config.yaml
n_layer: 15
d_model: 192
n_head: 2
n_kv_head: 2
head_dim: 96
d_mlp: 768
vocab_size: 8192
activation: "swiglu"
norm: "layernorm"
norm_place: "pre"
norm_eps: 1e-05
positions: "learned"
qk_norm: false
attn_scale: 0.102
bias: "all"
tie_embeddings: true
parallel_block: false
init: "normal"
init_std_qkv: 0.0281
init_std_o: 0.00512
init_std_up: 0.0281
init_std_down: 0.00256
optimizer: "muon"
lr: 0.00922
lr_mult_o: 1.5
beta1: 0.93
lr_head: 0.00717
grad_clip: 1.0
warmup_steps: 200
schedule: "wsd"
decay_fraction: 0.65
decay_shape: "linear"
final_lr_fraction: 0.0
batch_tokens: 32768
seq_len: 128
doc_mask: true
z_loss: 0.0001
train_tokens: 320000000
steps: 9766
dataset: "wikipedia_en"
Each number is 128 + 32 x the weight over its row's rms, rounded and kept within 0 to 255. Layers, rows and columns count from 0. The size above them is the row's rms in percent of the matrix's.

# layer 3 attention query, 192x192, rms 0.12, rows 181-191, columns 0-191
size [ 97  97 101 100 101 109  98 107 105 109  96]
[[128 114 156 170 165 157 147 156 171 174 107 123  59 112 134 112 156 173 155 158 142  85  79 104 123  93  95 145 136 150 115 170  97 145 194 146 152 113 116 104  63  88 192 170 173  99 117 135 156 116 134 142 106 150 150 148 111 117 106 110 174 117 127  94 111 107 130 158 125 135  89  98  89 158 125 153 146 122 139 173 117  42  90 132 131 125 130 107 126 144 174 105 166 143 142 148  94 143 135 169  79 154  75 150 119 105  99 169 121 205 132 118  85 101 125 120 130 170  89 111 122 109 177 155 135 107  92 135  66  89 175 104 182 178  87 140 115 105 123 121 122 121 103 197 155  60 122  91 139 198  93 191 150  93 116 153 142  64 102 161 198 106 143 105  82 119 169 128 129 159 133 120 140 156 157  94 151  97 104 168 184 134 123  86 154  85 140 128 153  70  62  93]
 [164 176 142 117 141 169 168 138  51 113 166 115 107  62 113 101 144 103  57 132  72 105 153 121 151 126 170 146 129 105 153 127 136 111 118 101 146  92 147  61 145 151 150 118  90 126 200 178 177 111 113 111  72 140 115 154 116  95 147 166 105 156 218 159 140 128 129 143 175 146 158 135 131 112  93 131 125 154 166 117 170  90 181 127 182 131  69 159 164 149 109 138 122 148  83 137  95 119  61  78  73 116 152 125 119 123 155 147 116 132  99 138  89 142  76 151 136 111 150 146  91 175 131  59 151  90 130 107 157 151 187  74 113 134 136  80 120 117 120 129 107 164 118 169 145 182 184 143 109 112 175 119 187  97 145 116 112 101 115 112 162 115 193 174 170 107 118 136 138  88 111  56 189 121 120 138 116  93 137 160 118 113 105 178  94 154 135  87  83  89 134 169]
 [160 110 103 103  90  79 107 125 150 164 159  51 165  84 160 208 128  94 104 107 187 154 122 145 136 142  89 133 127 109  69  94 125 125 140 158 120 156 102 137 101 157  85 108 124 119 147 153 112 123  95 103  63 126 146  98 159  89 129 120 145 174 183 166  98 106 152 106 171 135 170  98 126 106 106 104 146 115 140 110 158  97 115 127 154  83 176 126 120  72 110 146 155 176 120 101  91 107 162 210 133 109 115 104 144  49  75 183 104 127 109 142 166 132 173 110 130 181 123 126 127 113 135 161 149 146 136 172 174 183  90  98 113  77 140 114 151 169 131 185 139 102 137 122 120 190 113  70 209 119 136 113 217 128 117 129 121 151 160 138 163 119  88 153 161 135 150 110  83  83 158 155 153 137 127 127  90  87  93 135 120 118 164 107  84  73  60 115 138 166 177 114]
 [108 109  97 148 117 131  95 165  61 124 124 105 108  85 154 124 166  48  90  83 159 130 174 122 141 161 170 160 158 121 179 129 118 143 101  60 143 164 123 126 134 147 131 145  88 122 115 161 226 108 105  78  94 125 136  96 153 102 193 121 123 175 139  62 129 123 141  74 189 129 137 155 122 150  79 172 115  90 109 117 127  98 159 147 168 134 143 153 117 182 109 158 128 102 136  97 126 176 130 104 113 159 155  97  98 105 166  92 160 122 125 108 159 132 191 133 108 106 171 128  46 182 140 105 161 107 103 152 107 124  59 104  79 177 118 150 154 171 188 126 115 131 117 117  59 122 125 123 124  80 157 152 126 103 151 119  70 137 152 127 152 106  98  57 194 123 141 108 121 133 145 207 121 133 134 174 140 130 139 188 177 124 144  61 103 129 133  83 131 134 134 139]
 [169 114 137 152  83 122  75 175 115 117  99  79 118 159 135 126 131  45  94 135 106 125 171 114 120 182 127 130 120  88 151 141 173  91 195 146 124 137 146  61 170 121 142 153 103  71 108 195 173 147 134 162  94 113 147  49  89 155 158 135  82 172 138 130 159 104 148 153 110 187 139 145 146 131 131 130 103 121 121 116 152 126 200 169  91 121 160 168 163 170 149  85 173 128 146 139 104 111 117  73  67  98 138 166 131 122 129 155 121 153 154  86 133  82 130 155  75 145 117  98 113  97 116 181 143 110 131 124 129 209 143 142 121 149 137  55  88 122 166 135 138 176 112 153  92 141 160 111 144  47 165 116 107  89 186 103  47 137 109 149 109 108 103  79 106  86 158 125 144  80 138 132 131  94 138 178  72 109 155 145  90 144 121 122 100 136  67 114 140 112 100 149]
 [186 137 174 131 113 110 133 127 147 108 137  62 164 111 167 144 104 165  95  91 164 139 177 142 106 106 161 110 114  90 150 135  90 123 224  69 143  81 127 134 139 118 159 109 135  85 131  92 164  33  84 175  94 171 119 139 123 116 144 115 138  74 116 157 114 171 170 145  92 185 113 136 101 127  71 196 126 133 120  96  94 110 138 123 135  67 142 104 130 174  99 109 169 100  98 124 141 152 157 127 169  99 185  97 173 130 110  77 172 135 117  97  92  91 159 181 161  88  94 174 126 133 151 128 113 150 161 175 163  97 166 140 150 148  84  54 100 167 166  79 105 160 149 207 126 167 171 114 154 148 118 148 100 115  88 154  86 130 112 121  68 163 101 141 117 109 129 116 125 118 183 133 152 142 157 162 116  84 143 128 110 119 107 168  97 130 155 145 100 133  66 124]
 [145 127 107 120 108 115 115  88  91 150 126  66 142 207 173 123  84 117  91 181 143 123 148 171  87 156 152  87  99 147 131 189 118 152 141 155 123 162  98 114  87  65 146 120 105 111 104 137 182 148 117 138 110 130 115 122 194  83 104  65 136  63 166 118 170 129 109 148  90  99 116  58 125 152 120 171 123  71 140 141 131 150 190 150 124 131  97  99 108 200 111 188 114 155 130 108 151 135 100 174 145 138 135 180 145 111 138 142 117 160 119 176 121 117  94 125 100 131 160 168 116 101 154 154 106 174  98 150 125  63 101 145  82  64 182 138 121 110 106  77 102 170 135 105 109 130 125 111 106 165 114 197 147 158 204  72 124 177 114 126 106 134 172 114 151 130 165 149 161  89  99 163 137 133 102  98 145 184 140 109  82  90 103  48  95 163 119 139  79 108 140 160]
 [105 149 143 126 142 142 165 180 116 139 106 133 132 148 124 116 138 112  94 174 134  73 117 189 103  88  85 135  88  90 119 116 157 130 165 185 142 121  95 147 154 134 157 103 166 137 146 118  72 142 153 190 101 184 108  78 100 131 108  92 129 170 105 133  81  88 122  84 181 172  95 167 119 107 125 153 164 158  81 164  83 175  93  95 125  61 139 116 132 168 132 127  54 150 124 124  60 125 153 175  64 122 168 109 158 161 122 197 170  46  95  96 120 206 123 144 129 135 127 158 111 138  92 138 123  93  95 100 121 151 145 102 209 129 113 171 137 145 132 171 175 150 168 110  91 169 148 106  90 165 118 162  98 157 114 132 135 112  72 172 152 112 114 119 150 106 130  46 137 167  70 122 118 164 103  81 154 116  93 100 129 144 128 184 140 118 148 122 121 129  95 122]
 [133  99 122 146 129 128  73 120 162 129  60 143 143 103 127 140  81 147 158 126  95  81  93  84 115 147 165 117 124 114 158 158 159 127 141 148 143 192 164 168 138 156 127 106 170 139 127  70  88 167 134  91 170 124 119 119 158 100 117 136 153 131 146  67 164 110 128 145 120 124 120 141  66 175 127 112 153  93 153 144 103 112 141 191 109  21 144  96 173 126 123 103 173 141  79 116  72 115 133  90 128 101 118 103  99 158  63  85 182  98 169  93  90 140  94 110 123  83 148 166 120  95 166 193 117 115 104 127 207 125  91 104 129 159 102  95  79 113 107 192 126 112 150 185 184 103 138 146 141 139  73 171 124 117  81 121 157 175  93 129 131  85  94  81  76 151 142 104 159 188 112 169 158 104 153 177 129  92 128 190 115 149 162 113 145 154  95 160 143 161 155 142]
 [152 116 122 170 172  79  65 128 104 121 179 139 172 163  83 152 119 108  85 101 101  80 127  74 115 144 147 106 122 139 118 143 111 181 158 138 128 124  56 164 108  81 109 161 144  68 101 143 146  91  71 143 120 165 123 126  82 124 122  84  83  76 159 169 130 132 125 167 149  97 116 173 119 124 161 188 105  88  88 110 144 139 148 105 169 130 121 107 117 134 117 139 126 156 186  86 158 121 137 133 125 114  99 129 125 163 143 158 130 129 156 135 141  84 163 150  81 131 145 139 105  56 100 173 156 163 156 124  72 185 128 148 102 139 110 150 151 167 138 140 151  57 150 143  82 126 152 179 169  99 134 126 210 130 149  66 105  95 172 104 110 207 108 127 109 159 130 166 149  66 170  82 136 147 119 183 145 166 151 139  54 176 148  98  62 172 123 118 166 126 129 105]
 [108  97 168  72 139 179 217 136  88  66 157 110 128  89  89  78  96 118  48 120 107 177 102  96 141 182 129 113 182 135 106  85 131 139  89 160 100 106  82  98 173 136 192 115 105 117  78 102 129 150 142 119 116 118 165  80 166 158 102 104 146  62 155 101 161 166 155 116 168 111 109 112 117  98 109 165 115 142 125  88 195 128 152 130  86 143  84 115 189 107 132  87 121 146 154 186 160 111 119 128 135  90 122 145 139 108 169 142 174 143 122 177 119 173 118 158 142 115 138 155 140 122 129 135  94 176 144 160 148 128 136 161 148 143 135 131 133 125  29 177 146 138 101 161  86  97 154 129 141 166 151 133 109 129 113  95  98 111 156 111 104 120  62 107 177 126  85 133 117  91 145  89 177 171 148  83 107 109 117 178 156 152 144 188 122  80 159 138 146 212 107 125]]
# layer 3 attention key, 192x192, rms 0.119, rows 181-191, columns 0-191
size [ 98  98 106 105  98 103  98 106 107 112  92]
[[126 137 192 117 120 123 117  76 149 108 107 152 144  76 151 121 113 110  99  81 132 139  92  59  92  99 159 133 153 140 168 146 109 145  96 113  92  85 184 121 182 164 111  82 145 158 136 105 134  91 105  90 161  97  87 116 184 129  91 161 159 103 142  82 132 120  81 176 141  78 144 159 115 133 106 113  97 107 101 107 157 202 110 155 166 191 154 128 131  48 167 143 119 165  62  48 116 194 131 116 135 176 139 189 120 169 111 100 139 155 199  47 144 146 162 115 160 156  83 145 122 132 108 148  71 143 163  93 138 118 122 148  99 152 155 122 151  98  90 176 121 170 154 135 144 114  80 116 181 102 140 105 124 125  82 151 114 167 168 151 163 112 116  95 109 178 104 151 102 134 114 103 112 156 168 111 119 208 112 173 105 146 113 106 101 103 164 135 135 153 131 160]
 [172  95 171 127 121 113 112 173 197 150 111  88 192 148 194 123 131 145 153 166 166 122 124 181 142  60 106 132 125 117 187 157 171 104 122  94 120 158  87 149 121 106 106  80 112 141 166 127 117 169 125 147 142 185 115 106 129  78 137  51 118  98 112  93 117 133 121  93 121 175  80 154  73 101 124 141 108 166 138 151 119 126  65 157 105 110 138 142 117 207  83  80 109 147 172 105  83 149  97 160 115 130  88 161 158 124 115 122 159 140  81 104 153 118 143 119 118  92 127  98 178 121  92 148  90 118 138  88 105 152  72 181 162 123 100 152 118 120 169 116 111  87  95 109 130  71 116  99 126 178 142 179  59 143 202 135 173 116  70 148  85 145 133  83  91 120 163  57 128 185 141 184 107 156 132 120 113 110  88  77 128 150 130 132 135 166 137 121 176 141 159 103]
 [ 54 107 169 101 112 106 146 183  93  90 164 126 114 191 160 110 116 112 100 145 156 170 108 152 120 138 194 121 126 162 138 162 132 101 143 124 129 176 155 116 168  97 149 118 168 141  94 172 113 117 100 126  85 173 130 151 158 131 160 154 165 148  58 153 107 111 134 137 123 129  96  95 139 120 132 159 101 148 123 134 101 179 177 143  68 123  54  90 120 125  77 145 173 103 184 132 108 191  78 129 100 147 194  98 201 148 206  89 107 106 200 169  96  72  98 141 171  78 115 101 111 158  78 108 121 161 119 146 118 105 107 108 161  96 153 132 122 120 132 105  75 135  99 185 169 142 169 148  95 103 152 118  84  92 109 152 112 163 102 116  90 130 150 117 119  94  87 130 137 111  74 143  60 109 152 139 122  98 138  97 156 165  92 143 146 178 183 128  92 162  89 115]
 [139 133  85  97 138 136 102 117 154 168 157 146 164 141 159  86 133 127 165  95 158 149 137 143 145 179 133 153  86 175  75 136 194  75 164 185 127 143 163 144 102  95  58  50 166  93  80 137 146 140 152 121 138  72 157 183 135  90 101 145 137 120 156 201 109 101 109 153  85 126  98 107 109  71 129 143 161 187 124 150 157  99 132 115 108 118 127  92 144 143 113 145 118 119 130 103 144 140 118 109 115 116 120 146 165  93 119 171  78 149  94 175 108 110  99 125 150 141 119  65 146 138  98 123  90 176  93  68 122 123 128 133 183 118 173 121 169  93 231 194  98 117 119 174 166 189 101 160 120 125 106 114 158 117 137 136 211  88 144  85  76 122 142 140 121 107 145  72  86 111 129  93 115 134 136 140 147 119 105  76  93 129 185 173 127  75  95 145  93 130 117  83]
 [ 91 150  84 130 135 135 182 122 147  89 162 168 132 102 144 133 145  79  96 172 143 194 115 180 126  92 111 130 142 187 135 103 155 102 102 148 145  87 127 181 116 125  88 113 175 206 141 102 110 135  89 123 102 131 153 128 122  93 182 127 140 141 104 132  87 172 100  65  95 126  93 109  99 169 111 172 133 153 145 125 167 106  78 135 173 154  96 143 111 213 102 132 113 164 129  98 126 154 134 157 169 140 118 103 126 105  90 136 109 113  99 132  86 185 112 122 163  94 132 115 181 148 158  78 133 144  83 123 124  88  73 153 113 162 160 188 118 161 100  94  99  87 145  88 147 167 129 152 101 178 128 111 147 171 130 147 141  56  92  88 113 124 179 155 116 156 163 106 142 132 112 119 109 204 117  63 205  89 133  82 102 128 123 101 166 132  97 173 112 168 196  72]
 [118  85 146  96  96 117 174  97 122 175 138 154 132 123 167 178 178 137 136 157  88 120  82 133 131 145  88 119 139 144 131 124 166 122 144 186  86 121  97 124  84 121 178 175 137 158 188  99 124 174 162  96 109 112  98 123 157  94 190 157  93 167 156 130 128 133 139  69 202 114 140  92  93 192 147 106 133  82 100 134 129 190 120  84 125 176  85 113  81 142  68 138  65 195 127 146  40 156 162 168  73  94 137 152 104 136 125 161  94 128 123 176 178  91 174  45  92 125 153 136 153 153 142  74 133 118 133  69 113 118 133 156 127  91 130 110 127  94 130 148 116 108 110 141 102 122  96  90  88 164 135 125 145 158 117 111 157 131 113 158 161 127 160 129 139 148 102  75 143 164  78  83 101 146 112  86 130 164  38 147 101 158  96 132 148 143 136  84 103 128  95 149]
 [197 124 121 178 122 122  84 151 192 102 118 124  94 113 134 149  72  65  65 118 122 174 126 170 167 100 135 150 113 145 119 158  69 119 193 191  98  67 154 153 165 182  93 184 134 148 117 128 106 151 162  92 137 125  81 139 120 120 132 160 113 139 127 139 100 129 134 135 183 112 111 175 138 119 163  95 108 101 101 184 139 175 113 104 102 132 153 118 146  65 155  81 126 128 138 169  77  97  70  94 145  78 126 120 174  88 101 115 106 125 130 123 152 195  96 128 146  87 109 148 156 118 129 107 148 146 137 117 150 123 142 174 185  90 122  90 125 135 137 143 129 140  86 151 115  84 200 122  97  58 125 150 104 129  71 153 198 147  80 101 105 122 125 111 133 101 161  81 119  63 117  73  96 136 118 140 105  95 117 162  56 120 134 155 125 153 210 164 134 159 103 147]
 [190 108 122 128 139  70 138  92  81 149  84  84  51 138 149 161 153 199 164 156 134 141  97 105 147 141 104 165 149 133 143 102 158 135  86 113 101 134 137 139 147 114 116 152  74 149 148 172  68 124 107 105 112 116 126 136 128 129 120 149  81 133 116  97 142 156 150 122  91  97 198 123  87 155 139 128  93 184 134  85  62  97  96 168 151 130  71 126 102 122 161 124 137  97 111 163 158 104 171  71 100 124  92 107  72 210 145 125 128 224 172  76 109  99 106 177 147 173  86 152 125 120 162 120 147 115 112 140 156 119 123 221  96 149  84 152 162  89 128 110 100  56 158 198 150 100 134 131 153 166 169 101 105  83 102 173  91 132 118 144 154  89 158 144 127 114  88 151 151 147 131 102 138 124 152 117 123 163  84 116 190 130 174 123 107 142 162 143 139 104 156 120]
 [102 198  85 114 159 148 157 122  84 137 178 108 116 157 144 156  76 138 127 109 153 124  94 143 129 147 153 137 107 154  90 121  97 147 100  77 134  95 135 137  86 163 103 165 138 111 107 157 137  67  83 110 104 172  66 152 136 131 117  86  94 147 100 138 110 110  74 133 113 144 178 113 145  80 121 185 125 137 100  91  85 174  87  99 137 118 185 111  24 109 165 122 100 130 155 111 188 168 123 193  58 107 144 165 139 126 179  98 117 135 129 143 185 135 181 161  63 102 130 150 150 132 140 157 137 125  92 112  64 148  83 131 153 135 148 133 177 143 137 130 171 147 139 114 111 195  82 154 164 127 184 115 125 116 167 128 154 116 185 107 186 149 139 101 150 155  98 107  83  89 107 107  99 191 122 124 202 153 128 112 116  77 131  90 148 110 181 119 115 146 140 179]
 [145 112 108  93  77 131 137  83 108 127 121 113 145 168 166 123 180  85  96 164 119 224 107 197 170 102 161 124 110 140 155 132 107 124 112 196 159  97 127  89 191 153 181  85  61 181 145  60 119 160 155 131 127 101 146 155 127 106 122 201 171 145  97 138 172 147 104  68 107 130 138 163 131  85 185 118  97 111 109 184 161  97 171  92 139 158 126 144 140 126  99 113 162 123  99 158 146 134 115 154 186 127 196 116 163  75 170 127 123 118  45 128 102 154 121 108 140 130 121 104 133 165 118  93 109 150 116 117 144 127 140  84  90 157  94 111 109 167 129  82  94 166 145  96  82 140 104  69 130 132 119  76  83 102 110 174 116 108 135 132 124 114 170 178 124  83 155 145  77  78 140 160 118 121 106  89 117  70 149 138 117  73 104 105 166 141  97 110  84 137 155 154]
 [149 137 163 147  50  97 110 133 126 182 180 103 149 108 124 125 119  49 168 119 136 112 163 130 133 149  86 132 132 131 103 178 167 107 153 146 144 138 121 197 123 100 121 119  47 136 109 170 133 136  85 163 154 126 137 166 143  82 135 167 150 152 128  80 157  99 151 117 166 127 115 139 145 186 150 132 170 131 113 132  60 134  96 161 160  83 157 156 114 136 174  87  79  96  89 110  92 137 131  92 120 131 112 110  74 114 133 153 138 122 106 132 162 116 180 122 167 201 115 126 107 140 122 153 125 101 124  96 158 116 123  73 157  36 129 163 167 154 136 126  91  65 164  86 138 147 157  76  99 183 158 140 133 123 131 141 182 121  62  91 112 140 131 136 113  79 188  92 165 144 100  79 164 130  58  90 103 198 152 123 115 126 140 173  89 112  64 143 114 110  92 164]]
# layer 3 attention value, 192x192, rms 0.127, rows 96-102, columns 0-191
size [ 93  98 100  92 104 100 103]
[[181 141 167 127 105 153 108 157  58 127 129 141 143 105 186 102 108 111 105 164 180 124  96 109 137 124 128 119 153 102 118 115 110 116 106 146 135 116 160 136 113 158 162 109 174 141 132 125 110 204 105 154 201 156 166 162 163  70 153 180 112 119  97 147 198  84  86  95  68 137  92  83 169 124  72 115 115  89 103 126  97 119 152 123 180 168 166 146 119 115 107 116 149 114  74 124 114  75 117 123 187 185 143  89  85 155 179  84  87 148 182 193 150 146 135  86  84 151 149 184 125 103 175 113 147  80 162  88 132 111 123 119 128 129 143 121 145 132 105 105 103 131 172 123  87  74 119 117 147 130  53 173 105  91 144 138 138 134 136 112 106 145  79 123  37 102 112 161 170 114 136 121 161  96  90 133 161 119 154 140 157 163 131 132 125  75 173 102 180 171 162 179]
 [ 82 106 153 160 167 145 156 149  95 197 117 127  97 140  91 116 133 128  90 127 101  92  98 174 148 186 195 163 189 101 130 141  99  88 141 139  75 133 165  77 121 120  68 132 163 141  88 138 127 159 147 149 174 144 116 131 138 124 179 149 135 103  96 148 175 191 164 148  94  97 152 160 101 125 128 136 121  78 105 160  77 157 139 136 100 149 217  73 113 114 147  83 131  88 106 130  91 122 129 110 166 126 114 165 149 154 134  90 197 103 133 126 115 130 101 140 151 142 143 130  96  91 199 109 122  99 130  10 148  84 133 154 135 110 164  43 111 130 126  89  76 151 167 140  61 155 199  77 135 194 208 135 147 122 144 107 116 133  92 126 154 133 134  98 120 124 141 138 143 122 107 110 134 171 137 155 132 131 154 136 135 104 118 120 137 146 123 160  92  72 119 172]
 [121 104 131 145 134 150 174 154 163 165  93 115 119 126 162 124 115 155 144 114 177  96 117 114  82 192 148  84 121 116 130 149 122 129 141 170 155 148 113 135 112 134 166 119 125  91 105  78  82 154 113  80 126 163 149  78 124  93 148 158 186 147 196  78  76 128 112 117 108 118 139 128 139 135 130 118 163 141 217 100 150 159 146 107  94 143 106 154 117 180  95 142 167 171  79 134 210  83 135 127 108 126 104  57 101 108 122 160  86  88 141 159 199 113 151 104 134  29  77  45 128 148  80 134 122 118 149  77 152 107 102 105 116 151 158 106  86 182  84 117 120 138 136 128 143 142 104 126 170 183 147 100  57 158  87 128 155  96 129 128 154 112 113  67 147 129 123 130 144 177 144 151  94  84 156 166 108 128 104  79  66 132 113 131 155 146 161 154 185 129 185 130]
 [128 135 139 118 157 113 125 102 146 117 122 143 140 117  91 149  62 136 154 126 158  43 155 156 148 201 125 122 172 124 112 195 117 166 153 123 116 148  84 141 104 164  95 131 155 123  83 133 138 165  92 128 159  97 175 151  60 120 127 115 164 156  90 145 160 110 171 130 140 142 115  98 147 141 133 153 145  48 129  77  87 171 139 163 118 175 154 125 136 164 154 140 150 182 116 128 122 125 120 129  83 119  86 130  80 173  84 104 112 155 136 117 128 144 125  93  81 108  93 173 132 148  78 137 172  94 133 160 149 138 167 119  72 147 159 115 115 172  91 161  98 182  76 106 127 119 174 169 165 161 159 142 160 100 190 125 126 157  52 115 179 122  96 121 124 133  86 138  84 123 141 139 176 198  52 168 114 140  88 125 100  68 190 118  80 125  99 106 152 194 102  74]
 [ 87 114 128  46 137 121 166 166 113 131 146 117 142  79  83 110 120 146 104 155 174 136  97 129 181 103 111 173 106 130  81 123 143 172 132 163  57 125  92 153 169  81 140 107 143 162 108 109 127 163 126  92 130 123 108 150 137 135  70 119 131 155 105  80  67 144  96 123 127  98 125 120 163 175 113 175 102  73 147  52  91 152 128 194 120  88 190 171 136 129 139 138 104 119 121 105 121 165 116 157 111 161 134 155 131 154  95 154 154 121 102  78 167 129 129 117 100 140 162 102  41  58  96 162 194 115 155 108  90 154 122 107  55 161 139 119 175 144 121 170 153 122 167 113 142 128 141 106  73 146  96 157 121 146 146 163 153  97 187 125 147 126 113 133 113 139 124 151  81 109 153 138 196  86  63 104 180 128 169 189 106 173 154 115 149 151 150 177  67 155 168 141]
 [142 225 165 186  98 176 142 121  60  86  77  74 135 105 114  97  95 146 149  93  87 164 104 164 150 129 116 111 146 147 126  57 116 115 154 169  96  76 164 121 136 125 161 105 180 119  83 195 124  94 162 143 157 142 114 152 212  68 112 137 132 121 155 117 145  60  81 114  87  91 155 120 138  92  76 165 125 134 164 150  97 147 122 124 125 131 127 153 161 100 161 133 169 124 141 145 139 128  98 188 119 144 137 104  84 112 157  96 162 127 192 119 111 176 110  90 154 175 133  92  75 143  85 111 148 121 143  84  89 152  79 113 147  97 103 146 175 138  79  74 122  86 147  85 106  92 108 134  98  77  99  84 144 146 107 109 144 129 150 115 161 144 188 128  97 138 112 121 163 122 129  89 155 142 124 182 170 155 137 138  82 190 135 116 148 137 146  93 173 182 148 132]
 [117 156 118  95 132 116 173 149 127  61 172 142 149  90 174 175  87 135 196 126 124 104  86 128 157 134 100 163 135 148 149 153 139 163 117 125 129 110 139 168  89 144 126 104 196 105 107 139 124 144  94 110 193 149 140 192 144 142 116  78 190 109 182 111 100  83 141 148 147 197  78 129  96 118 163 177 162 117 173  81 137 157 154 184  97 185  82 163 137 124  88 151 161 163 105 123  87 102 136 186 139 119  97 116  84 133  88 136  68  69 164 150 112 112 155 108 115 122 121 142  68 148 116 122 133  99  99 155 103 159 170  69 154 111  61 106 158 118 126  91 149 171  80 140 121  87 125 107  93 110 154 154 137 154  71  99 140 163 113  90 125 121 126 114 111 210 174 146 120 130 129 108 150 136  61  99 158 124 117 112  97 123  47 181 154 152  93 138 133 185 128 124]]
# layer 3 attention output (transposed), 192x192, rms 0.166, rows 96-102, columns 0-191
size [ 89  92 100  89 106  97 103]
[[149 109 169  98 120 139 166 124 144 119  88  58 139 153 111 158 110 109 119 126 114 190 137 124 139 128 131 182 104 109 153 113  74 114 178  91 104 153 100 186 124  96  71 172  99  92 131 163  91  81 117 153  49 127 121 141 122 130 129  80 122 167 131 132 148 101 129 177 114 137 154 203 130 113 150  75 221 170 101  95 126 150 168 117 131 126 102 115  99 156 158 108 177 161 161  82 115 168 146 140  80 169 104 168 134 128 116 130 121 143  59 104 144 118 144 116 165 122  81 126 147 214 112 115  70 154  47 204  78 141 115 151 162 114 120 157  71 160 130 126 122 129 114 117 179 190 142 110 141 132 157 121 142 171 101  99 155 130 161 117 131 151 124 153 145 114  95 111 118 119 142 103  65 116 120 119 101 146  75  69 154  90 100  99 150 200 161 147 113 130 137  62]
 [146 111 123  64 138 131  77 159 140  59 156 111 125 143 140 103 154 135 164 138 150 152 123 167 133 120  57 111 102 172 142 180 165 177 162 127 223 135 117 134 151 152 121 126 116  75 135 112 164  46 132 131  95  57 125 121 133 178 122 132 118 202 177 159 131  36 146 128 146 123 120 131 115 168 126 111 132 173 105 115 169 117 115 122 117 129  92 251 148  99  91 174 125 115 146 102 181 149  96 104 151 146 130  83 122 125 169 108 153 120 114 169 130 124 123 148 119 122 149 104 132 194  81 127 134 108  84 131  84 158  90 160 127 131 112 171 133 118 105 114 156 109 122 110 108 159  20 140 172  75 112 112 173 139 100 150 142 140 148  94 130 132  91 183  93 132 134 121 112 126 132 160 102  64 140 107 128  98 105 106 113 128  58 128 154 153 145  73 145 160 149 105]
 [ 69 115  89 161 110 102  98 100 185 126 143 151 157 188  65 125 110 162 145 148  59 100 108 147 159  90 148 124 109 151 155 120 105 119 156  89 125 107 130 128 179 141  72 155 137 112 147 138 152 142 142 167 124  90  79 141 110 158  72  87 113 122 101 154 205 131 141 134 123 132  88 126 122  98  59 139  59 111  78 155 124 126 119 145 151 183  95  99 194  41 133  77 159 161 132 148 158 140 141 115 139 146 138 206 159 185 141  99 123 137 104 126 111 141 113 156  74 181 180 199 118 110 191  73 155 157 137 171 140 116 140 122 135 102 140  93 207 113 138 157 164 170 121 184  99 116 178 139 121 109 157 133 101 128 142 124 124 102 151  89 107 144 121 188  99 113 124 154 120 102  72 107 164 179  85  84 109 122 155  89 157 105 109 106 114 107  97 132  87 139 116  89]
 [149 130 126 183  59 133 115 190 105 146 118 112 157 116 192 134 104 161 133 118 106 178 126 127 141  49 109 146  88 198 162  87 108 115 121 136 115 116 166 157 168 104 109  98 121 133 145  88 116 126 119 109  50 146  72  88 136 115  90 142  98 172 148 165 125 155  66 150 126 133 149 115 140 121  87 103 143 190 149 190 138 120  94 113 124  69  64 162 142  41  94 151 100  96 173 136  53 104 152  97 147 154 129 118 163 136 163 130 161 119 171 136 125 114 139 118 131 197 183 100 148  77 114 102 152 174  77 137 167 123  83 169 147 135 120 137 159 113 108 102 153 118 187 181 137 139 123 130 107  98 145 128 161 116 126 181 161 146 134 142 109 135  99 142 101 148  93  99 159  97  90 131  88  79 196  97 109 171 195 133 134 145 146  60  92 153 117 140  83 109 128 144]
 [168 100 113 157 100 144 104 162 157 183 129 128 152 134 167 128 114 179 100 144 120  85 159 161 104 131 111  85 127  67 129  47 125  94 186  87 183 121 131 128 125 150 192 111  96 108 154 120 155 130 153 100 104 188 135  93 140 182 121 149 144  86 138 153 156 146 124 104 168 143 132  92  97 125 140 120 151 175 137 167 182 108  97  74 138 140 128 133 168 138 109 106 171 135 109 111  74 112 144 137  99 112 105  97  66 206 129 179 139 181 136 111  84 147  93 108 166 152  98 133 219 194 172 128 103 137  94 174  99 105 160 115 143 119 108 128  82  76 123  87 132 122  74 184 128  58 117  97 173 127 131 127 162 110 142 105 165 178 107 151  83 155 141 123 200 107 155 101 118 112 114 100  96 118 147 170  96 113 126 138 115 116  75 176 120  96 104  63  90  85 160 101]
 [158  51 110  76 138  86 160 110 142 157 161 152 147 110 133 157 152 160 112 156 151 130 165 169  83  91  85 161 120  80 192 168  99 134 167 127  72 188 112 142 128 133  96 125  82 106 177 121 118 148 162 130  65 132 125  60 118 127 198 116 134 124  83 138 122 160 154 135 157 150 143 107 116 145 149  99  97 103  90 136 118  86 101 139 125 128  89 100 121 182 114 134 153 120 136 113 141 137 169 169 145 139 128 172 135 141  43 112 138 136  43  95 166 146 109 179 185 110  82 169 139 140 120  74 105 132 141 178  97 100 169 153 102 173 167 124  86 140 158 148 143 173 148 134 186 142 145  71 129 160 140 117  99 141 158 149  84 159 152 151 120 117  82  90 155 144 140 126 155  74 126 152 137  95 101 130  46 115  72  63 124  91  90 140 147 195 160 132 107  82 100 141]
 [145 120 126 132  96 144 127 136 110 163 143  97 149 140 109 124  96 154 104 123  66 125 176 153  99 126 139 129 126 117 114  60 137 121 126 103 161 123 166 124 146 129 169 149  65 134 145 152 111 187 101 155  83 106 123 108 157 112  98 150  99 105 105 128 154 203 102 109 102 105 160  70 133 108  78 118 137 105 127 138  88 117  65  91 186  79 120 110 156 128 110 136  91 157 141  79 157 150 139 106 106 164 155 121 105 173  86 105 174 151  93 148 162 126 120 129 156 111 134  94 175 122 126  66  89 153 148 139 105 119 109  94 127 165 125 156 155 166 145 119 188 109 132 148 158 141 136 136 109 213 170  69 137  44 213 166 121  91 127 167  78 104 160 165 158  70  95 129 153  93 122 154 133 115 158 204 131 164 202  58 207 118 135  78 166 120 101 158 138  90  85 143]]